python train.py --n_layer=11 --d_model=64 --n_head=1 --n_kv_head=1 --head_dim=64 --d_mlp=192 --vocab_size=8192 --activation="swiglu" --norm="layernorm" --norm_place="pre" --norm_eps=1e-05 --positions="rope" --rope_base=10000.0 --rope_fraction=1.0 --qk_norm=false --attn_scale=0.125 --bias="none" --tie_embeddings=false --parallel_block=false --extras=["capped logits"] --init="orth" --init_std_qkv=0.0471 --init_std_o=0.01 --init_std_up=0.0471 --init_std_down=0.0058 --init_out_by_depth=true --optimizer="adamw" --lr=0.00278 --beta1=0.95 --beta2=0.95 --weight_decay=0.13 --lr_head=0.00925 --grad_clip=0.5 --warmup_steps=543 --schedule="wsd" --decay_fraction=0.843 --decay_shape="pow" --final_lr_fraction=0.0 --batch_tokens=16384 --seq_len=1024 --doc_mask=true --train_tokens=111100000 --steps=6782 --dataset="wikipedia_en"
Each number is 500 + 40 x the weight over its row's rms, rounded and kept within 0 to 999. Layers, rows and columns count from 0. Numbers have three digits each. The size before them is the row's rms in percent of the matrix's.

# layer 5 MLP down (transposed), 192x64, rms 0.0819, rows 152-191, columns 0-63
123:566471580540518471539479542565491561474509434467515499540551469433491455456474428499559551464422500512540583506482454464492544505527565460494525481450495490462431480500511515507462530543525481
097:561582523494429456565448500483456499522523577514464501582468497528507575499560454436489554483517486493470498529526513566436538486540497441454471473498491560441509419516497510533506482519481468
096:508494477456469548502533543519427491535506420501526486563528535432461449514490476476417505511507529491481526511629405515463508495525562472476555517510489446545482546542524438537492492502453489
107:507486433520598492448573508493508502446575556537490498430492491514482491499464452463514450534504491442436467552598531501511463476506510508515481555570555481495467488543516520527468430556453484
092:538462472493497480575531553560525459428520521436467552523497525546468394496486484484469444539560406527530498463463473536510503511513486486486493495534548514480488467547583535547504438523524432
102:441521502439555466490489498463581457575521464505572457408462466445560514539487511502488520574456533542464467520430469488481520498518544513514516504451470527477584564478451531506506518495522447
096:492488502576460571473509526424528470445487483451535523563445537497493471511476519492511456534444566486498521490549504587519552508507529505469521488471447473505452585413579463469504476452468542
094:548437474418545472506498518483489465482528508529524490506476537517468487532498471450480425443482505446530528432601515508522408547529471477580534569507432534519540496505529449544498519459556495
109:503469530554499539411484473507529487575491506520519464449527516544527454594480487495465512492471538403546506401492529464568538465453512576549512509518505521484444472509438436485524500532481502
104:589514443641521489494501480472508466529462546492487486567472506414509509533479543453544460512500492498438508470538545498456483423499529523548507532467472436510529538541474426481502476504502552
092:534463504451497496485537529441489485448450527404457506565478541480497458492473470491474569554562454460556440509499492526533517462552540468562496420560517514553530480483565485436510560467512508
095:521546498407526525516484425522531508538486506542478511504488464440549511449514491523487519577564469524500483473477506518511503495539463519489495461521368516478501390524497565465556517505543422
102:516531459547489464543483559526531486495511441539506481468462480486486480568484482506518418468444629475495494485508455466480537562519519506497430535477496487592484435470440520556552472534494554
094:533505421474507533507490543469437428485532508575472535497465456467531507499463473531522560464572521387522488574554548526521479501526529522522540478477508462525486527533531465408438529454511511
092:534481440460533532497493489579535566481444491505552488510516454478520450562529517423433503495577518524496551499517397446469562485508433537486520500441496487460532439454472542486530500513555496
101:502512502567502506526435442492479622529523471553518556490544541543466492531539456569498479444449551562468448473477491500494526435456455447518487486448454444497489536516512516452562503475529546
098:541487508563477568513470508483380535528485466475510497503465538510535500476478471473515580508463532523532490485533448509519510477519494529375500418453486500510547538478548414502548514555483557
105:455444453499512556528494512468565471474551538580479472549503457480496490470361499473590542485441508476461523545538509448551520519524448477567517517513500449506492465511497553542453484500477494
098:581519601556485505423522522546539474460495528568478476477464475534444501545456531570460493490471472465504526567466483453429517465532514542547537476475529503443507446516458437472532470467487529
105:489490466482549436539505480452515502485485570498533396437524511498479543482473560520498525511519461520499381542490525502486538442486482489579543485532519588541521502519494514517487428421556501
113:525560481471429507596507491515523519455430471558564518565509544483484440507484481510447518503428575566504506532551428413519496499537487514496472499512526553460482442449531515465501473492479458
105:558462499582452513495462378461434519552487496521525522498474471438496427491479515478468543574527464464480503497519509461566566454548535453506537521502456491463450528484479530516577535503538510
100:555406471430533491533508500521590467507530468572501542473409552501497501488496450494497534450545573532482500557544516452436500470510509536439536473500464522564441514485481565475478476470485490
107:472430488451493552580539518517547512483548524497538444491475444480521454473514479494501456483480547526442459524476534522545484502514483481589467468461489497487561494585642500451488504467476468
102:510491479477472557512458541454600499492501526460496490474515578510517520516415472527515527554429466485534494446517403473545534500512451509517526549503504499578557500482418498510511475398486477
098:533430476453543568535470522518558546514529471552485520541476513445454459481440496437527564479443525487491464567556475517517535462544440474506445484439544509514553475517519519509534505490539393
093:502499447484527468438569482494566518472513506418528537510524489471485486506463596545548482412477474580457529454512494528518506460571520511560411460518502440497519508457550532467453529530515508
097:518445491389547508502478513552445449444536539490518495538447512516528517468504472507485605451544516519513530537480505473485514458512461508543429516479522527501545484555570582444428495446474505
109:506536509558522433480527484546499492435497519535468545489549512502513559519554499561463464522444484520532466531476548486453447416473463518492525486489460566493582537506472397545406480506465494
108:526492516406546525488467509551433545473431454517530510445501462583500537501442554481463474462597519522463539453483506472460491559463555521517543463492467484525531492487554593500511548493486515
090:478520497526463473492483441565437464525532471454510460504546521396474439576484465505500530495503546507464512546500460542501477484608440491537472488424533518478514518514567562489478516522582472
115:510495468412561504566578464513518482405515529527505506470486484527466506484444480476539502508504513542444471491540438566508463470529516500593485513514522512488496503508603542441502514488507393
111:510507499403453502513498455468522564473431487574492531497552490527508463526544486490521486489459521502520501484470516527404517487480473584524538453536454523484561432543463470630463517498504499
097:466478507472587467460459496488477483574550495468466451497508416450566555461482497533531488514559510482458497456457553527482546549451492484543504512553459457466572481597487510523570475481509461
099:477449569584510454505512547490398449483538531521525478485480528538440445423510511498495506492486484440524507451552485489479491527514523497535571504565580482489443528481501442582518550501450523
090:559476533491487427445490488513539466489490598508478516543502464559499454444475531460589499526425517494529447508565412528573505538495507496434511459521507477535462484455515511522563434497523499
107:471512514516553477459483535501621491529434432535566510467465531496553524526491544494478501537524537485537529471528501537453510465550464549482429435464537446591459509522456474516499467478477429
096:539515489541438487501453492490466537518502495448494547542469484485560417487458454500498420529504499501541510469482411510481542504541432483503536577547471499520471513578566529567504526489554408
102:484556494630440456468474503468518555441527526514501428475507540585500487475526489488520423545512417503571466543463435474498564428531462548496506504488482537500470477518501496511522518488518490
100:529445468495470550491640492526507544520522471500503521479544478517492443514439521507506500508504517478488480436545504494494544485517453436501478481374535488546504436466514577519504527559470427
# layer 5 MLP gate, 192x64, rms 0.0949, rows 153-191, columns 0-63
092:502414490522497521467510538528511457511591424473566532487442462495454478480576521502540475418458530494475522456577559480455491465507482540493465482481541505577499495467503590533460471506542483
109:481508513469558542554553475515468534494510458455449508486516432492496542413542439451537525527506521581405497511497447474412514521457465506503459534545456471557489554519515518557438497510509454
119:479540522399548528568466425481524537543503509466469468466501489413513482504490492558531513562513581546496548574458535451509553526508478438488467456515512514493477461511508524471552516532510593
084:492510606551469437501514529513489473427476525512492597549492545533477555517468533578491521476461542520425496511464523508548466463448470458528529546551451476507516478477453418540470511494449511
100:540513509445504477533431504482453494493533487473502495519479529469490481502580492521475571525505541551445553486515582539494468523466459615554411508533547455529509417459495487512540477552469457
093:493461439481491557527517526457416460395444536517483473580556464552521471556512485506455486535537518513429460478575515526537510476456487473489484455535495440479587512505480515508473517501568527
091:464525518474433489515421427546445470439519455477511481491517444454482532523546510479484521531521444491433545512498469469536615536473542500444503550476515546515616524518508460505509514517485545
097:493494468444515510503514546474530451555468590489516519651479519478460463461487471531532488525471491526490532512494548501497506505529475491513496464498448412524475468530619506466553562504516550
099:484482591471509383537445489572552499534442530525445472540526477493542522448507428520484485479452581471521468552507495500503527464559472510539500441457568502567489491481513508534508553510469508
086:591525458492519461537503516448537532461463498514409535455558475567513486491514465477509502526486539470473502465456458543533460423470479566507464465510514509478582456486405504576468495548464528
092:447550498458503570545534533555571506508450546504451514476390461515501459464513477533558565520429478524499519504477458438543503551516470507442427533506483489496473460529541561537473522506442518
088:475490485515524453503511522507487526437448521452453573492482480513569479572525551548482454461566486484517471477539479496539483578508563497446402529490533570588521531494428492463482509556492499
095:538452498463446498461455489488491503498438551486447520535474490496569560609501397535521511516481516529547513499517540438442541443560491524500517458473453440527519543516423478506540500526535459
091:508483487520493378465475497554493507458516491492515515441485536445501485550508618457400500507512510491480526542493518533588541423516509528504449539475502530559522473579497550470522490517488504
098:393580549519510521463429443486450500548467529475406468473492489478507519446507542526480506543554468547530499545477473506498542527559498459490501515508559587510555510505473562528501438465465515
098:488520508456500507463482524536451514567532498521489542433535519506484434471516609510495566496478559431501520480540547406465466490464511430549484436503469536515506496502467509537536410499514570
103:454424505516500571492503561474549439533478541517423525522544507475436525453455497478560520424433513514468523524462485477514474562529474515530523501548456423452514518598521495549475498482523452
104:551476486500530511535444467530548478480566497526551504390492484500542553456518516585521478465545519485534524477470510603546490550501508394470463504527469503455486436547499538517464454491457490
109:482534510479628550484447543518458539496490528478546468417505458499491456481457458557513520478480532491531487510511519508418559575495477423538428529498469496489543530463578524518486470477452519
124:427499513527510517500535538576416456467507472438493482471492553487449444419508478444437543481538454515447536519472513533510488500549519531537494544515482518541501506608456468490449549429532518
111:471472542476528460556415508450532479447522495542441582523482494495526481454472531484492484530493518537450482507459451536433522570394488545483485528539508446494515553606514511529507552475489537
093:529401528497516500470427470502538527484514512477530504540489576523593493537549502519473576526449545516421593551463500534476438464498474538425503505435480516495474496509468505502471467473450471
102:574464414440475455536556504498545503481506453428511473516523551503526430515518561424532491503458496515441523476517519489469489500568522518558484490525508526467541463613523500538474509415471489
097:510504468513513510497549487483479446412483517460486512471517476471505461395572582540524484486563566529561491457449517448475519535476560475448487418480508526466509499533493546495503499514565586
109:474408501506587616534454464541538535520491430516463516472546478460458448547496473540496513514485546506465565532490501474504516501490477511513454558506531521542534485558463486500410532482498421
098:515502429380556529552491490500581541474557482495525548477494511498516495538477548503486472528456495509397508468485474512565500525538456445560487499531491493503525474565489503500462617488467522
094:447497484457498452453490473495496482499466547514409533517505493531474438496498494477470499451524550608499522445487571581470450509589519496460539535454476503542570484569502528533535513478484433
099:515473495448525531673536577540517501507475498472519461477519413497385484556484500508540537502457482518480425497507493475485491535477491500504478483496567479536503490466526523507536459533528479
103:530480516499457583519524524468576467523475480540494495477507521444449515496456427456531517484418505567445459594555550457521562481508446566542472488498570540475485526455541509523527479464483488
094:461471470509549494445476525501408486460514404522493434452467549452442500471548520438495465500496564550524519561557538492516514491510468479553470480463591473571562524484471528459512487471503536
114:470520485341525521515461481565480507462496513479470444470572442451507487532493527549558561507485536560542544529493501507552528527526463481565471517504482482535544421524558506472490519473480485
104:469530544400525534572463531556446444532526477468434489419544429508465522438545460482479563500477522519510511506441478505530487459523531533524455491490498518568502483516507548513576438461483538
109:448460465525470444590460517560551447404439512516515543473490461502524526575556497555524549510472540504521473537519481508475505509572406483470451508409515474508519522550468510499520497497471518
091:444488449517507422529506465423514515503422426517537556571443446487497489570540478469481512496506468507524521507469508498497507487538494480569465425524512444575556480518542497532527551478568439
082:472470487479561513503486428459455519516500437506507481538527459490463487541567390477438492471538553503483544475502558474462521553616532481574545470459487481484512552537541475472451502496541501
093:493438428441578451521481473510526529462527463510551480522453554508502506558537541509529538539476589514431500504541483456494487353500472514516505557464491500465528464493528529483560482502517470
101:490452455477525561470548495438644526486476478513516507513435563501459564510506577435458560512457469486429504488537515506503490466539498550521496491490505434445517494516545550497449513520465487
104:484524527483573519562451517587450446500495529478456466469446525463501524561481479452570426439535490516537495543484526476485526590478507463508513405553525560457458525529542541490489529491506521
097:531481520433500497535469533518491469463491479493593461521522463517487552505435513459564441478500473569407446517482480477421512553466527534520490533593513581514540496511547431462537502508489490
# layer 5 MLP up, 192x64, rms 0.0845, rows 153-191, columns 0-63
095:516496524537480442479482478534382511540528480451435573490489496493466566482506428511450416445522550528507460483520552546489425470559476512547465538524527485514501566458501546482489519560484495
102:524481489507445411507520508419511439502461519587512509498494466520528519496475539582562546530419561425528571560440436482521525484471555497509461531430493512491502470542493474523504526504513504
123:556451446549496494411511481447549436480508548564485545532473515554480557473491500427540481450534493454502450514533549444553454444489542508499451507472506449556545567506502463537435495497508496
087:514461412443521497477521513529452564535472505548464528491528499438486559458512519577452526438457549489522580478500556488465489473541473566536507505495453486498454511485452452556426517561530552
106:496407494494479543492504495506581490477533427464585428448469529543530557587464544516495484516488494438556482537538435454530503529521549526490543515437512531508477517542458502438557525517504482
097:491397436497553494490495450520490475540503456524419532487460456550582436489579481528488523569516514509456469532484479524569485467496510443485448426485441499530567517505504533511518529499547539
091:504433446566552517479547492577483547522502512483486416455553483493536513472561450438489517464501470423504471492476585555449504530530425512553503486486520514564487473480451514566481524453478472
108:512489530520559546463471469471475432518484525508581518489518507533483435557563480496396536503460472444566517411523493455545535488480481476551492523493541590510439518549502518446520480466536521
107:466555518522567473566418439478473447541466527508495425531548516487478541457481477553510490471593481501469510469535490458445566485425545514546515512523469451591472552490490507503525527474507539
090:420503542513478463517533585431494433543486527476433582446453534494479533520485566505584518410522536532517499560484488529536544537471460485451550430492483500487493502495506487475532493494491563
101:546464467511474441495446464505541541526529466480517552554458550543504466463537519490476456554515476488429453511512553513601564452529495467528626481485466501491499501513488487432544569474492494
100:503460479449540502480429474544444549556514555408465514532437480495542576461494523515491533530519472553505513524543532497489436426494477544510480444557523470491508456496497522501389535524470556
098:543549432511510490565503458500503508559468492540518456404543527488445460496531559543458575501496467484477567497523481487531467499425507493503493464484619512574506526496463441484508449523515550
092:459475487492491572580543436513475473476436594468510498535540434536523463468510455474573518482524491498447521492503489519434436551469526488499523508507521432438533489502561424562487512530515446
097:459505531512472473452511454441581420443533537428499492472443499505595464491441525500491517570522489505462471546520531486550487490540541562483541508576504522509514517465524508479419535482459429
098:560548530470413450472485494483579481495502507483503556471483480476501518529489483490499532509514509493507567484396535523467400524544497492455463486567480506393588464509501509534570481517508468
095:446553503494552531550450474555495544420553442462533426549482492460534477477452534492507516559528536505450472506529477541534539464551501495524458502473591524549537476506524529519503590455436480
101:538468487483434479486441513481459479504567493513489518441533513527545525462558426419470499462584511500566494478482485506565466478502533422442557563523409443504524517519523543473497498538477468
104:497448437494494535514555430426501490447556529510517545496545487514483505444450612485529503465518468499483474517521520468485599472523520524435509485488429565552501579519489504505567484481469547
111:540507520504562507462489530467415536539512519454501475518542567500462491454502564401481493456547419409491560461521476475455530457456540500507521487516442490489515513523531482473575525531579496
106:488477556507454515479507460445458507445503500565451534475523528451487519404472583553474509510517458501468547477458467592497495497454469471478499481519453483513461552576513563562526564480520433
096:510458468523521464512505457498516441423493498553490514539506527451490472580467577486553453508494542536514501515554572508519569530531509439478481546493523524506526386562404479545511509471466484
100:427489540535527539523435448501500460493539585498504465476552450448444531473446432502454513521563524579472522537528547570556574536487496438463518541472478486550514559469515505467517498508490483
100:478556528564499453477484496445493561484499561490459500474586437516546507553447489457458443477523551473518556540466559486496465483484495489498484537471461498427507563465520498467404562546542454
100:533479522512471463517503586434570485427461469502558520577501537469574529502496545461502506517429476460466457537543437527579499500571499467566556453469461468467488481498521493551529473509497475
091:448571484533449473478481479487464479417461533476443451559506418488441488437543471440498516392517510509544546511550535536456512537468545504489490507468528469509537544510554547510508504564523455
092:535491495498489509577465492582454504467586456466610461503496505450524549450477521488528540511506456441500558563482480492553525479486450498463462539554507505531517479514496473485439502472444601
102:499443509454533544545535530539516492493513566504454552578511516545488500492482505557466545502439485495491436555437535461514423442430463571447504517523519469530504556458458468561558467521466527
102:511540520518486424475458524513464513550397451523503507533548538483532535525491542484492495532503513515514485444452476542550507503442541579490564552442464399584496498467448540496479475446466506
088:547530493464500531587490511512514510448530526421511527514574463503560484556396495514499540520526475444458512449421482544520458515489531471456500501491516585452494523526535504513481610509524465
110:541429464575472495547517515468588493443480479481587514517500548535465420451519482469483426441510451493429460491540554571486481526493483515473501476457535469465536557530497497556483490497467455
111:516492510494518458549528490483497509547443454507506549554550424487485534523545458588494538549443465490495522438416490474528487498513506543495518446485466410594493508514533501478540433432493557
100:511518525501530475445524534482435488608499450416496486543511538519505444428514433457565486474551433496513524511447547496538537508479586489512495576548487482510483532466508476547514563469511457
098:488422499537545482494508515454420506479497506486551519521553488467466491453544405551448484548504494483588518453519568522464482464556517464561483456532595477485505482467489456536476538567483531
091:484561517518417526445591507489490501502509475525563416555430510511468427457462519508415482446518536531524500446489512495483471548489560528483525520552525449469496449495503505523508418494570496
103:453541531504450510499465426516509547516439453471509480516505578445519518555539436484533544464552422530502561488480500483497538484475528526466432499515479425545514448528481572489590502558494459
098:500497551499548438513486531516502530448544578444487539515503482477434532497506485537481403457531474491602557479447466506629524470456554466529505521519466526522474499475512459474497504517505561
106:521493590507493490496494492511481493447444484499492560496522472485576496545447505406505545553512460476523500570508468396431546496500522436522504495420491531481512590526515528542435482502470470
098:560526473492473469459510502515403471515586532486514471450439472549463550540540498489453517516519500499528513495483448516456479436586529514518462557469530508436490497503471542425428422514561489